Each number is 128 + 32 x the weight over its row's rms, rounded and kept within 0 to 255. Layers, rows and columns count from 0. The size above them is the row's rms in percent of the matrix's.

# layer 8 attention value, 384x384, rms 0.0982, rows 34-60, columns 256-383
size [ 94  93  90  94  93  90 102  98 103  98  92  96  97  87  93  91  91  94  85  90  92  93  93  91  88  92  90]
[[158 109  99 105 162 147 159  57 178 139 108 133 114  84 152 111 171 157 111 127 104 129  76 168 147 107 112 143  86 122 125 163 121  81 118 113  93 128  91 128 192 164 101 128 113  89 102 124 145 114 177 114  92 111 198  98  89 101  79  83 181 146 163 127 131 101 147 159 133 178 121  51 123 106 115 156  87 127 133 155 157 108 212 155 134 172 180 145 111 129  96 129 136 142 190  92 170 117  84  97 125 167 103 142 119 184  91 166 100 151 106 132 108 155 145 154 163 165 160 135  71 113 109 108 101 103 130 118]
 [136  92 119 131  96 124 135 133 168  97 122  96 130  95  89  86 106 144 118 150 110 173  94 155 106 173 111 129 130 153 114 100 137 131  95 196 109 124 126  11 154 105 101 152 116 131  83 146 118 139  96 137 152  82 114 162 144 125 158  71 133  89  71 123 100  90 116 164 129  77 131 144 132 110 131 153  90 135 126 131 152 149 139 118 122 105 156 121 169 122 139 155 130 168 166 104 136 124 165 132 139  79  99 100 164 131 150 139 166 130  86 152 156 171 183  92  97 123 101  86 107  73 113  82 184 161 152 183]
 [ 93 117  32 175 136  89 150 101 122  79 172 110 148 121 103  93  99 161 135 147 126  99 161 122  85 171 143  74 166 113 174 153 101 120 149 152 113  85  58 181  86 155 134 210 157 102  93  63 100 123 103  32 122 169 120 129  93 163 189 137 163  75 219 125 135 173 154 129 108 139 153 113 100 119 121 110 209 103 120 139 130 137 102 157 123 136 149 129 121  82 118 147  94 101 155 152  63 149 127 145 144 140 146 161 100 119 183 109 144 120 135 102 133 139 103 162 105  95 143 138 105 121 116 148 100  56 143 176]
 [172 113 102  94 107 122 129 133 168 156 100 143 112 110 187 161 128  92  95  56 149  23 220 162  82 135 136 104 151 152 122 129 131 121 115 114 157 159 138 158  94 135 153 125 139 123 148  89 170 110  94  77 115  89 131 181 134 103  96 128 102 153 131 146 131 135 110 127 119 129 168 102 161  86 158 159 117 106 107 195  89 103 113 120 120 130 155 144 190 154 140 135 148 186 179 129 127  79 143 169 129  76 100 135 129 153 117 134  85 137 169 150  69 116 126 137 181 165 119 157 102 129 109 106  74 153 121  95]
 [147 145 105 165 138 104  67 137 115 138  88  82 129 104 156 113 159 150 133 126 149 130 110 113  82 101 104 123 113 150 180 159 107 157 145 122 176 140 143 164 117 194 145 131 159 117 128 129  85  75 103 134 120 134 122 123 124  93 187 118 104  99  99 134 150 126 148 167 148 162 102 123 100 189 124 147 170 144 114 152 103 131  97 161 119 135  86  98 153 156 171 147 194 145 111 109 161 118  95 108 141 101 120 140 106 102 111 157 180 151  87 194 144 115 116 158 129 167  70 121 151  72 178 135 143 109  76  93]
 [142 124 103 124 135 116 115 113 130 119  84 140 105 145 147 152 145 113 148  75  63 155 125 141  72 149 131 159  74 127 192 104 142 107  57 117 128 135 120 176 117 148 117 148  95 116 141 114 130 125 133 141 122 137 164 141 117 150 172 168  85 171  84  63 139 136 148 119 155 133 138 139  80 141  59 121 143 142 119 117 140 118 134  89 139  98  38  40 130 141 131  93  84 104  91 129 174 197 159 144  75 126 142  94  55 171 189 108  93 125  70 109 124 126  75 164 146 111 184 117 121 182 132 100 100 115 121 148]
 [148 161 140  98 113 144 140 163  99 129 111 148 158  97 106 125 209  87 127 121  89  80 179 114 170 101 167 101  97  96 155 157 105  95  98 146 136 151  89 133 176 113 195  81 117  92 154 115 106 142  79 133 107 139 124 153  45 132  70 146  94 153  95 148 119 123 151 162  85 114 105 134 151 142  63 130 114  92 152 139  90  98 123 136  21 115 190 121 126  60 130 110  53 151 186  97 163 121 123 104 137  63 112  87 114 182 115 163 109 122  92 124 107 118  85 113 141 132 131 150 136 155 106 166 143 122 109 173]
 [133 169 148  95  91 177 143 109 151  86 121  97 119 130  56 130 158 164 165 187 169 171  97  78 112 137 161 107  99 107  82 102 131 141 185 140 103 124 208 125 222 125  93 128 126 138 183  97 135 110 166  96 126  90 128 166  78 164 152 102 139 156 129 130 172 115 128 142 123 143 170 100 166 131 113 154 140 136 143 160 103 174 152  89  98 113 131  89  98 136 105 173 148 157 133 165 148 144 133 127 102 132  99 167  91 121 109 159 150 120 153 153 110 140 101 105 102 114 117 122 138 132  53  84 132 131 180 129]
 [175 152 125 125  79 126 138 110  53 145 164  68 153 152 119 103 178 115 166  63 139 118 130 136 100  98 132 167 151 113 166 135 151 153 169 192 157 113 146 162 135 119 184 102  72 139 118 164 101 179 107 120 155 159 128 117 193 172 116  87 103 168 131 226  69 169 144  70 141 175 102 104 101 125 126  75  90  82 113  97 101 148 169 129 152 148 134 150 125 117 110 128 119 141 159 161 125 148 168 159 104 130 126 103 112 155 129 114 171 140  77 125 165 148 166 165 149 150 163 122  82  81 109 116 137 133  84 118]
 [166 139 125 135 148 102 107 134  99 112 160 144 106 137 157 127 198  87 110 193 165 132 121 130  89 119 123 179 152  45 125 111 130 144 107 129 141 155 103 147 155 156 134 124 107  99  64 181 124 150 156 146 160 168  98 142  81 100 114  84 129 150 150 164 111 123 115 151 103 166  98  98 111 168 124 151  97 106 108 146 139  93 104 118 148 130 100 155 109 159 157  80 173 145 150  94 134 157  75  78 125  93 153 102 105  95  75 113  96 153 131 139 114 106 115  81 145 167  84 128 138 128 117 177 146 132 177  99]
 [100 142  45 125 166 144 141 178 163 156 169 168 129 151 131  84 138  85  83 192  50 146 107 171 112 149 152  74  92 131  95  83 111 174  64 179 124 111 110 180 147 126 126 130  97 136 180 114 157  96 127 152 112 141 149 170  96 129 147 124 153 145 131 125 130 196 131 117 140 157 121 158 112  93 137 114  89 122 127 126 199 167  97  96 131 137 132 134 113  97 145 129  90 121 142 135 104 156 157 114 138 149 160  82 135 143 153 157 144 155 139  41 100  89  91 148  83 119 148 150 126 131 151  98 159 159  96 168]
 [154 131 113 174 128 123 121 194 127 120  96 154 109 122 113 175 163 112 174 155 106 137  92 138 122 174  93 173 169 150 126 148 104  94 123 101  89 155 146 153 133 164 147  76 129 113 144 126 106 115  91 174 123 148  94 108 147 136 157 172 132 105 137  83 196 123  83 155 130  76 103 150 159 130 102 143 169  80 102 104 158 112 132 152 133 168 113 154 118 152 168 141 114  89 128  33 139 157 198 130 140 160 154  97 129 158 135 148 167 107  78 168 152  88  86 180 206 102 167 107 144  94 101 123 136 136 127 186]
 [124 134 130 137 116 179 172 173 127  95  53 141 159 153  95 184 154 100 111 132  93 168  55 124 145  70 200 130 150 139  96 113 110 109 154 134 119  18 144 106 139 124 104 122 113 195 114 168  64  83  99  98 158 145 180 109 107 124 149 169 122 118  91  86 146 112  85  85 187  98 158 163 147 144 127 132 155 130 164 161 124 112 110  67 127  57  60 111 120 119 193 130  39 147 126 156 140 107 121 159  98 131 190 108  88 171  91 111 112 108 114 136 225 163 160 124 145  74 120 138 104 195  82  96 134 153 167 154]
 [135 104  91 129 157 122  95 135 146 158  80 132 142  81 197 116 133 107  96 175 137  99 156 113 105 127 180 187 177 153 136 145 109  68 111 103 126 133  79 121 149 153 125 159  91  71  84 188 126  96 174 162 176  39 167 118  85 109 141 117 144 108 126  98 144  66 139  76 142  38 159 127 136 107  97 113  93 137 181 137 149 141 166 191 154 100 148  94 145 204 128 132 112 142 139 137 138 136 124 166 159 120 112 130 100 117  53 123  61 144  96 149  71 116 148 146 154 122 143 143 108 177 113 109 139 158  93  93]
 [118 122 169 135 125 157  59 139 109 131  98  83 133  72 138 170 175 115  90 103  83 127 122 139 105 156 130 165 157 123 141 153 133 121 126 153 110 126  92 121 159 115  64  92 126 176 151 101 150 110  85 170 148 115 153 149 109  89 148 108  32 191 110 137  83  86 147 136 121 115 128 139 133 160 120 165 124 110 199  93 136  74 162 119 139 135 141 130 142 156 121 151 178 141 125  79 129  97  99  66 137  85 100  81 178 121  97  99 127 146 126 111 119 108 143 148  92 105  92  94 154 115 113 134 122  86 115 127]
 [ 61 166 221 105 156  80 145 144 130 131 109  85 147 136 150 130 146 158 106 111 110 159 169 156 100  79  81 178 143 139 164 168 129 127 137 117 172  97  64 113  90 152 106 135 113 120 158 181  58 160 115 129 183 155  99  79 104 174  79 126 117 128 128 180 135 168  97 116  96 114  91 112 139 131 105  94 123 126 157 155 108 121 106  84  88 104  99  78 181 149 173 153 129 148 126 124  86 133  85 102 177  67 134 137  96 151 128 108 132 139 185 167 163  91 135 163 102 133 133 131 126 159 111 118 151  59 132 123]
 [149 159 138  72  96 104 130  96 129  94  83  90 153 165 166 106 117  98 159 207 151 130 190 121 109 110 177 108 114  88 163 165 151 166 175 144 156 156 156 171 114 101 140 104 132 115  94 103  95 160 124 136  95  93  87  99 131  85  77 134 107 147  96 163 159 154 144 150 174 194 115 125 139 125 152  90 149 129  59  59 108 103 116 128  86 183 185  65  87 163 135 157 162  98 162 115 149 116 153 152 109 156  88 107 150 134 169 118 170 152  78 127 107 155 100  95 105 113 122 146  92  43 164 154 113 162 137  96]
 [156  92 125 140  86 132 147  88 130 102 148 124 138 150 103 133 199 116 162 134 122 147 103  85  99 212 143 112 113 129 126  82 110  62 122 174  85 143 118 111  95 130 154 128 120  70 139 146 154 149  90 163 115  88 145  70 156 122 137  88 106 128 146 129 177  82 139 147 217 104 120 113 218 151 194 116 140 107 114 160  69 133 146 117 146 170 177 117 154 108 153  89 162 113 142 128 166 158  84 108 142 159 135 103 129 132 134 116 155  91 112 100 110 160 119 140 145  95 117 149 137 134 149 162 162 145 159 135]
 [115 119 129 154  89 182 157 108 113 145 133 134 155 116 165 176 130  59 167 111 136  85  93 193 142 120 137 123 131  97 124 104 120  94 119 124 110  77  93  65 123 111 105 170 170 126 158 127  99  92 114 161 139  26 100 173 139  73 109 134 115  95 169 134 122 127 152 141  92  78 154  80 116 133 126 123  79 196 127 171 122 128 133 130  86 142 169 147 116 141 143 152 102  96 119  88 150 131  90 138  82 237 140 104 141 101 196 170 141  98  58 162 162 117  64 159 119 131 105 145 100 204 115 106 140 139 118 149]
 [121 193 155 109 135 131 120  81 113 172 104 127 144 186 231 130 152 100 154 134 119 174 110 140 143 179  96  79 101 139 118  95  99  83 154 105 135 142 154  98 117 126  99 168 126 107 244 143 140  78 142 158  90  95 130 100  77 144 183 198 212 114 109  93 206  71 168 138 161 138  91  87 131 179 154 136 135 111 111 179 121  72  93 151 146  96  91 139  87 107  95  87 142 172 131 161 122 150  98 122 173 157 101 115  87  72 144 157 100 129  79 166 118 103 114 122 128 150 132 125 170 143 101 156 119  97 137 150]
 [102 169 145 122  80 151 140 130 169 157 108  91 187  70 153 117 142  89 180 100  84 130 131 117 146 157 146 112 164 157 103  84 155 109 118 115 123  97 150  76 140 102 105 135  68 130  95  68  91 162  72 111 143 116 135  71  95  90 108 100 191  76 150 176 114 165 130 158 115  75 112 136  92  93 151 149  83 158  93 111 155 168 136  76 104 123 196  76 111 169  85  94  85 119  75  92 178 190 106 109 111 166  74 119  73 169 104 150 147  81 189 164 135  87 100 169 134 192 121 171  82 168 104 106 129 159  30 135]
 [125 103 164  88 188 215 113 174 148 225  57 186 121 156  86 133 173 111 142 114 130 104  52 110  95 122 118 129  59 162 154  95 176 179 111 115 121  74 138 106 174 104  99 118 172 198 113 152 121 170 125 121 156 147  86 194 140 132  80 125 126 162  98 102 137 184 168  55 114 145 107 143 144 115 134 147 104 150 125 113 139  91 111  86 101 108 123  90 183 126 146  71 139 171 138 168 115 126 113  77 184 170 126  92 144 172 104 150 139 210 138 118  89 119 173 145 139 116 148 138  97 138 112 102 133 119  82 130]
 [106 133 133 107 138 111 144 185 108 181 138 186 144 139 164 118  97  71 162 144 143 109 137 112 106 137 126 184 130  93 143 109 165 119 140 111 164 153  91  98  90 131 180 183 120 101 140 115  90 166 142 147 119 124  95 147 119 190  72 172 143 169 101 106 125 126 104 134 189 145 166 163 149  61 122 119 135 144 109  72 116  85 127 153  99 152 104  70  47 104 121 114  83 131 120  97  87 171 149 150  94  73  92 200 129 112  89 115  93 108  99 113 105 165  87 175  63 148 153 106  92 162 168 154 136 163 138 152]
 [102 193 118  94 127 115 211 111 135 128 122 128  71 157 120 114 174 101 138 179 105 129 156 167 124 102 153 155 156 155 137 157 108 143 129  97 225 114 131 114 116 128 125 140  89  79 168 127 133 148 131 175 112 149 140  97  76  99 159 134 122 126  91 148 188 157 125 104 106 109 131  69  79 111  86 127 102 110  93 148  72 174 119  91 130  94 125 102  67 111 147 160  78  91 152  85 121  85 171 120 116  94 177 129  99 104 214 130 118  61 158  79 146 116 112 126 117 148 216  99 112 180 108 164 149 171 139 115]
 [142  87  85 135  82 146 137 106 163 112 106 139 146 166 120 145 138 153  85 113 154  58  74 119 131 127 162 142 135 172 154 112 104 137 120 179 154 166 156 110 184 129 150  92 125 161 118 150 177 144 128 121  72 100 142  73 159  74 118 148 145 110 126 115 118 146 149 129 128 189  65 157 138 208 120  93 146 104 137 152 106 110 189 185 145 189 111 150 125 140  97  98 102 164 160 153 120 102 138 166 126  64 162  89 199 104 112  95 176 188  73 135 122  90 139 138 131 186 190 127 175 122  44  90 102  83 144 124]
 [168 129 185 140  23 107 144 112 188 146 157  92 153  89 134 105 143  97 114 101  73 145 126 146 128 177 128 114  82 127 127 171 119 125 105 167 134 152 167 131 146  89 128 142 155 153 106 177 154 200 161 138 147 107 149  99  66 100 138 102 115 157 129  93  72  82 119 158  89  99  93 162 118 114 130 163 132 107 136 110 126 126 102  56  95 129 147 155  99 134 125 131 103 102 150 118 127 137  97 153 138  87 148 137 142 139 165 206 168 142 125 110 101 172 103 182 114 177 174  89  64 161 133 119 109 109 102 146]
 [123 120  77 124 176 138 183 143 133  92  87 180 114 110 118 116  88 130 129 172 163 173 123 173 154  82  89  73 142 128 170 148 164 161  99 142 132  96 161 121 107 148 135 115 195 146 176 105 114 216  92  92 139  62  54 158 120 104 125 106  89  99 195 120 111 126 116  98 108 164 156 147  89 113 145 194 134  54 167 142 123 121 166 164  91  90 149  99 200 116  98 138  65 112 166 118 179 157 171  91  68  98  49 178 105 162 159 170 136 122 158 123 138 101 145  98 143  43  80 145 146  83 105 132 125 165  69  89]]
# layer 8 attention output (transposed), 384x384, rms 0.246, rows 34-60, columns 256-383
size [ 97  94  93 100  94  93  98  97 105 102  92  98  99  93  96  94  92  97  95  91  99  96  96  90 100  99  89]
[[135 177 141 195  99 188 102 154 137 164 126 124 186 183 135 108 132  91 153 132 174 138 114  81  82 123 149 170  93  97 147 147 103 151 165 133 164 101 140 149 150  98 133  86  96 156 119 159 111  76 102 141 109 108 107 134 182 113 131 124 138 133 177 135 117 106 131 158 146 103 173  99  69 128 148 128 122 132 166 163  58  64 113 128 159 132 141 102 185  91 116 147 105  69 175  99  96 158 158 154 182 166 128 122 111 131 133 126 160 147 162 119 119 127 153  71 138  80 112 108 166 128  87  78 147 173 129 135]
 [ 79 151 146 192 169 147  80 103  85 113 114 119 110 141 163 170 146 110 176 132 135 100 124 121 171  95 157 155 161 145 120 129 104 108 119 125 202 112  94 229  69 172 151 141 108 160 147  93 129 181 114 103 108 131  66 117 140 111 156 167 113  76 198 163 156 127 116 114 151 131  65 166 106 136 117 112 102 125  51 120 155 110 100 100 176 129 110 137 113 140 147  81 113 113  97 153 101 155 104 159 177 165 127  96  94  80 176 133 115 187 136  55 152  93 139 154 149 176  96  97 141 155 128 120 112 119  87  93]
 [160 114 167 130 129 185 107 183 137 151 115 132 172 126 120 137  95 153 196  80  88 121 113 170 140 133 129 137 101 123 115  99 185 182 119 132 111 202 168 116 161  86 148 112 175 120 113 149 130  98 127 116  60 112 113  94 117 173 113  81  80 207 117 110  93 172  34 162  99 126 127 100  89 137 199 152  95 117 133 136 169  99 123 129 133 129 152  76 178 206 158 204 153 146 118 134 110  77 110 168 149 142  57 114 165 132 103 169 120 179 144 169 172 136 155 156 149 123 132  87 125 136 120  97 138 129 115 127]
 [136 125 125 148 103 160 145 104 121 189 154 160 156 142  71 116 166 115 146 224 171 162  91 138 138 149 151 131  93  79 134 149 156 120 102 133 100 108 114 118 108  90 141 186 115 129 144 169 197 109 137 139 138 173 146 104 152 152 193 134 141  92 123 136  97 135 168 106 178 129 135 119  91  86 104 112 112 176 158 135 114 134 110  64 114  91 137 121 107 141  94 107 119  88 144 122 100 118  50  92  78 153 128 135 105 139  78 158 121  60 138 141  98 140  89 139  66 145 210 128 118 144 106 130 186 101 185 134]
 [135  96 189  97 160 202 134 142 114  83 113 121  97 164 107 150 100 106 153  80 120 150 184 145 105 141 154 142  91 116 112 102 151 138 119  81 109 140 116  90  71 100 121 150 118 106 103 177 115 129 138  99 182 169 112 104 126 173  29 189 154 119 152 101 109  50 112 131 157 126 152 120 168  90 115 134  73 122 113  81 123 152  75  90 131 122 126 141 116 136 136 109 113 149 159 134 112 133 135 186 119 206 130 161 146 144 166  92  72 135 131 164 168 131 180 136 162 126 135 100 103  95 133  94  99 132 132  82]
 [136 116 137 116 143 148  80 148 150 168 189 171 105 145 112  86 139 135 108 109 105  31 151 168 128 111 103  74 108 119  56 112 130 120 104 133  92 197 177 136 141 123 129 114 117 109  59 141 169 185 203 117 151 139 121 154 159 108 101 119 140 117 136  83 129 164 140 153  89 151 111 177 109 148 166  64  74 135 126 154 147  74 134 159 166 169 144 183 147 115 135 182 169 138  91 119  85  70  96 136 159 153 158 165 142  98 145 131 149 111 134 124  60  80 120 164 121 113  92 156 107 164 159 142 147 132  88 120]
 [135 126  70 181 144 210  63 112 141 189 120 134 132 127 126 118  50 112 140  92 158 115 134 140 154 147  76 179 110 171 121 132 122 156  63 138  70 164 126 137 121 115 109  48 136 163 155 108 195 148 154 122 126 115 128 116 185 130 152 121 149  90 122 104 118 126 160 115 104 192 137 109 148 133 130  78 160  81 169 155 109 147 121 123 181 135 147  87 153 147  96 122 145  86 111 163 113 104 122 138 137 124 142 152 167 200 108 167  75 141 141 179 157 160  97 176 121  99 187 140 168  99 122  82 105 108 113 114]
 [127 178 151 135 165 135 159 144 163 180 164 143 128  75 108  90 108 104 146  74 103  99 183  82 155  86 126 159 107 104 211 157  86 135  84 119 147 126 156 181  74  83 169 142 190 142 145 137 115 142 102 159 115 121 184 113  91 131 125  91  99 141 109 139 141 135 210  71 128 157 164 144  97 139 148 112  62 155  81 126 136 170 160 132  97 147  96  94 125 105 150  85 199 100  73 166 112 120 175 119 147 121 132  98 119  88 122 160 152 153 165  73 152 128  96 209  82 122 126 140  87 124 125 153 110 138 109 176]
 [ 93 168 142 165 133 123 124 112 128 151 146 138 114 137 179 161  61 119  97 130 112  38  90 138 114 121 207 145 127 105  91 106 122 117 145  97 102  89 166 182 136 171 121 168 133 167 119 148 109  83 148 122 136  95  63  89  74 112  99 117 120 110  85  65 153  88  92 153 117 119 117 107 129 125 153 126  91 180  99 128  73  89  70  85 112 142 123 111 144 129 113  72 123  86 162  99 117  89 141  81 198 157 138 155 200  56 106 115 108 141 136 111 127  61 118 115 124 127  81 187  90 114 103 153 147 169 132 158]
 [111 111 103 225  69 125 102 159 116 115  95 169  86 130 110 119 117 128 149 142  96 162  96 149  57 118 104 163 106 149 152 115 192 175 111 104 155 140 106 122 107 155 105 153 105  63 163 147 150 161 102  84 146 115  79  54  98 106 118 147 162 107 179 144 216 121 125 143 163  71 130 111 105 139 124 143 151 175 159 105 155 100 117 116 177 121 181 111 107 147 156 153 111  97 161 121 126  94 181 162  72 169  78 222 144 134 161 155 162 110 150 155 109 148 107 126  96  86 135 177  83 123  50  57  91  68 116 177]
 [154 145 135 157 108 120 112 135 147 156 139 175 148 121 112 209 109 182 146 116 146  64 145 139 142 162 134  84 156 171 100 140  92 155  93 106 132 142 139 115 112 190 167 116  91 133 106 148 118 138 192 188  88 160 149 154 185 148 175 141  95 118 125  84 143  93 133 143  72 111  97  73 134 112 165 120 126 112 125 164 142  72 169 142 150 118 148  90 138 135 144 111 149 110 128 146 154 104 101 115 105 145 138 117 122 146 115 139 115 120 116 132 170 162 151 120 114 132 110 105 175 190 108 101 146  99 147 145]
 [190 115 115  77 163 156 112 105  74 116 142 121 150 246 188  82 122 110  88 178 119 129 117 164 149 123 115  70 114 120 143  93 136 141  92 141  92 129 198 158 129 157 116 120 124  76 111 151 193 182 192 168 117  82 125 120 104 195 110  94 107 133  65  81 122  90 118 145  70 159 152 100 135 145 139 118 138  76  99  56 102 126 125 129 125 105 162 115 140 168 128 126 173 117  81 137 123  60  81 146 109 133  76  90 155 116 165  98 171 145 142 126 106 126 166 124 143 151 134 110 161 156 151 132 150  71 117  45]
 [ 86  70 105 103 100  94 117 107 123 136 166 155 160 129 143 137 108 160 134 176 134 141 169 158 106 161  22  52  82 134 152 116 120 113  91 135 181 135 130 124 164  97 115  65 173 166 162 117 147 184 151  78  86 112 104 125 105 136 104 127 165 142 165 104 107 139 108 180 110 116  81 124 129 128  81 176  77 164 123  98 108  87 117 148  38 182 109 115 128 103 163 162 151 148 135 130 148 103 152 133 182 118 125 103  88  39 213 154 173 166 144  89 148 115  72 119 111 142 139 154 151  95 128 118 194 100 108  82]
 [151 138 159 168 118 149 165 174 169 167 176  97 136 159  97 198  85 119 136 103  92 171 136 140  99 118 182 120 148  67  87 116 100 212  94 148 133 137 181 138  67 198 110 154 140 115 140 118 126 103  89 130 119 159 110 167 128 143 170 108 129 145 138 110 167 137  63 116 203 136 109 104 118  93 111 134 126 142  82  91 112 127  89 129 144  98 180 136 122  74 207 109 192 124  98 139  81 107 132 133 101 178 101 160 137 105 141 146 105 122 121 100  93  80 112 142  87  98 155 105  99 101 165 135 124  67  87 101]
 [137 156 137 141 109  87 112 148 136  99  87 110 100 149 134 135  92 123 132 151  72 137 109 109 164 157  87 125 181 141 124 185 128 123 122 140 127 139 150  67  65 110  76  97 102 120 129 150  88 151 138 136 123 142 121 136 164 182 107 120 108  94 154 141 147 152 158 121 161 169 135 138 154 102 164 169 170 190 128 183 132  92 108 127 127 134  73 209 102 100 111 150  91 103 107 107 103 143 113 148 105  82 134 231 122 150 108 138 107  83 195 169  97 149  91 158 178 138  98 157 131 164 112 132  96 136  96 145]
 [136  60  80 120 127  96  62 129  84 115 109 100  82 152 193 103 131 134  99 130 150  72 132 138 128  95 151  81 111 110  89 114  85 121  72  78 107 130 163 153 170 124 124 134 105  95 131 143 180 101 187 104  99 143 136 130  76 151 105 136 129 173  77 136 138 144 188 109 156 153 114 137 157  94 170 113 116 149 103 120 152  72  48 142 144 117 139 172 129 156  97 152 109 101 107 205 181 116 129 204 101 144 166 107 184 121 160  91 141 122 127  98  72 141 108 126 132  94  91 155 125 157 132 124  82 127 136 103]
 [130 152 161  84 170 101  96 197 113 165 142 106 113 107 138 113  85 104  56  71 138 149 107 134 138 157 126  80  95 159  56 113 166 113  53 143  79 134 117 115 117 162 156 150 140 105  69 121 175 112 126 155 128 121 170 153 113 112 146  91 187 121 136 116 131 129  86 106 171  62 114 136 131  90 106  92 103 126 144 134 125 162  93 138 171 115 196 176 108  39  76 135 141 112 165 172 151 150 108 109 161 123  88  73 105 172 112 124 123 108 150 144  98  96 174 121 120 107 142 105 147 136 117 123 117 142 137 221]
 [139 149 133 131 112  72 163 132 170 150 169  99 106 124 143 104 161  97 112 142  92 142 123 165 117  89 145 116 154 149 122 141  89 150 111 105 113 136 120 110 145 119 149  92 114 107 144 138 116 144 110 133 113 100  92 134 140 116 162 143 166 132 212  68 153  92 166 139  99 131 161  74 101 143 113 163 216 125  55 119 165  89 119  80 163 169 170 140  95 125 111 133 175 129 104  99  71  83 171 126 212  68 137 147 153 176 135 142 153 185 145 124  86 106  87 149 118 147 174  93 106 124  99 103 119 111 153 141]
 [ 84  84 116 189 156  59 109 129 126 104 107 100  92 160 104 124 101 119 132 140 115 140 101 142 139 179 133 141 142 123 177 119 126  92  95 147 107 123 153 153  97  74 111  63 121 166 187  93 150  91 149  78 128 162 175 150 153 170 121 122 106 140 106  52 192 117  84  93 119 173 131 129 132 159 132  82 177 103 140  62 137 142 103 130 137  99 131 172 102 113 143 170 130 182  81 152 116 162 107 178 177  93 103 103 182  92  80 125 159 184 132 127 140 147 185 138  66 177 129 112 181  51 177 135 129  74 121 119]
 [107 146 141 120 147  73 177  89  98 141 164 105  66 157 109 126 114  73 126  78 128 131  94 118 169 160 153 164 146 124 126 156 188 205 134 143  59 123  93 123  97 144 152  73 121  93  85 120 149 125  98 105 150 117 199 132  78  99 103 138 122 129 176 115 160 210 164 147 117 144 157 154 173  83 136 110 182 110 129 128 105 190 125 121 100 188 130  66 125 158 155 182 157 111 104 123  99 180 133 127 113  98 130 122 144 177 147 109 182 152 162  80  76 134 140 143 102 114 129 110  18 132 146 106  94 142 182  99]
 [131 107 133 159 151  92  86 130 112 128 132 129 122 205 120  73  87 139 105 143 159 114 105  83 138 164 147 117 141 159 110 158 112 152 119 136 140 145 149 147 184 191  97 129 137 105 123  97 167 136 134 109 127 112  84 158 131 176 164 142 144 119 120 132 227 106 130 154 107 176 182 127 113 101 138  76 163 152 201  87 122  80 116 165  91 112  87 150  91 139 135 171 120 176 172 168 142 122 201 121 136 126 160 130 148  71 130  77 141 141 142 111 141  59 128 130  53 104 116 102 125 154  94 101  77 106 140 143]
 [120 154 132 109 119 158 143  99 126  84 144  86 162 133 125 179 103  97 127 127  74 114 152 126 194 147  56 125 193 123 152 103  87  96 135 124 133 152 171  94 123 107 113 117 116 152 136 139 119 140 136  98 113  59 103 159 174 179 110 125 164 113 132  91 155  97 163 111 129  82  80 150 122 172 167 140 159  90 123 159  91 126 165 158 141 186 119 143  83 127  97  81  38 139 122 131 128 149  91 147 129 100  99 176  35 158  84 132 138 113 134 140 129 138 149  97 104  81 110 143 129 103 133 148 111 184 187 181]
 [141 132 137 144 110 137 148 124 130 116  80 170 129 144  55 142 123 146 163 158 164 163 152 131 111 135 108  94 103 143 123  97  81 120 149 183 120 155 165 136 122 179  84 170 139 116 107 109 167  85 115 139 110 111 167 150 120  64 169  96 109 122 142 182 184 139 188 116  99 104  44  81 133 155 136 180  94 126  72 174 139 104 114 107 186 156 134 116 126 139 137 174 107 126 145 164 103  84 178  97  97 132 138  77 117 165 166 181 120 133 167 127 111 114 122 152 123 143 139 115 139 148 152 106 165 104 123 116]
 [168 140 122 167 118 150 127  60 145 120 126 140 117 124 141 105  56 143 127 100 138 150 107 143 144  94 166 139 122 160  56 103 110 137 128  98  75 134 146 159 168  68 166  96 146 167 106 129 102 110 145 140 118 192 159 147 118 142 196 180 144 164  94 153  79 154 167 146 107 119  67 142 176 131 149 133 113 134 180 104 157 125 113 120  92 162  50  43 161 133 144  70 170  89 140 197 132 183 136 145 120 127 134  91 166 146  98 144 138 112 105 112 118 156 138 129 137 135  91 106 131 196 159 131 137  91  87 168]
 [111  93 173 126 111 163 148 112  84  97 140  99  95  62 133  58 173  90 134 150  52 190 112 115 138 136 107 117 161  77 140 140 171 166 130  89 118 103 117  80  87 104 101  90 109 113  89  87 127 189 143 114 115  96 103 163  82 188  94 129 141  98 132 103 111 116 156 206 133 105 140 207 103  92 151 164 147 130 150 143 122 119 119 100 152 133 144 123 117 155  96 162 131  72 102 110 117 161 127 128 156 178  94  80  85 190 120 144 105  61 169 142 123 134 118 174 164  86 129 148  95 126  95 155  68 174 175 118]
 [100 194 148 197 194 132  90 109 119  75 156 115 131 114  97 112 169 121 181 169 171 108 124 158 157 149 126 165 121 157  99 152  91  97 125 152 164 121 112 102 146 144 100 145 101 132  88 112 137 103 169 115  89 143  78 137 158 158 156 152 153  78 125 101 140  97 148 129 180 144 155  80 162  77 168  73 119 163 113  84 108 170 169 102 173 111 115 169  99 110  93 129 153 110 127 135 134 170 140 118 101 178 145 154 120 106 168  70 132 148 136  96 144 111 107 149 100  97  49 103  91 142 115 106 158 138 180 117]
 [137 120 175  85 204 112 125 137 167 123 144 143 130 160 136 116 120 193 134 142  91 147 163  92 114  89 124 148 109  92 108  69 117  89 138 129 125 128 102 125 121  96 142  77 125 234 164 163 195 118 143 130 115 179 137 101 137 156 185 177 131 124 116 168 137 145 103 126 155  91 107 138 201 149 152 106  29 120 132 102 118 144 140 123  88 134 144 150  74 163  82  75 140 209 149 177  94 128  62  80 120 115 140 114  77 133 103 150 152 111 152  64 191 133 171 139 104 145 178 123 161 161 118  85  85 127 177 161]]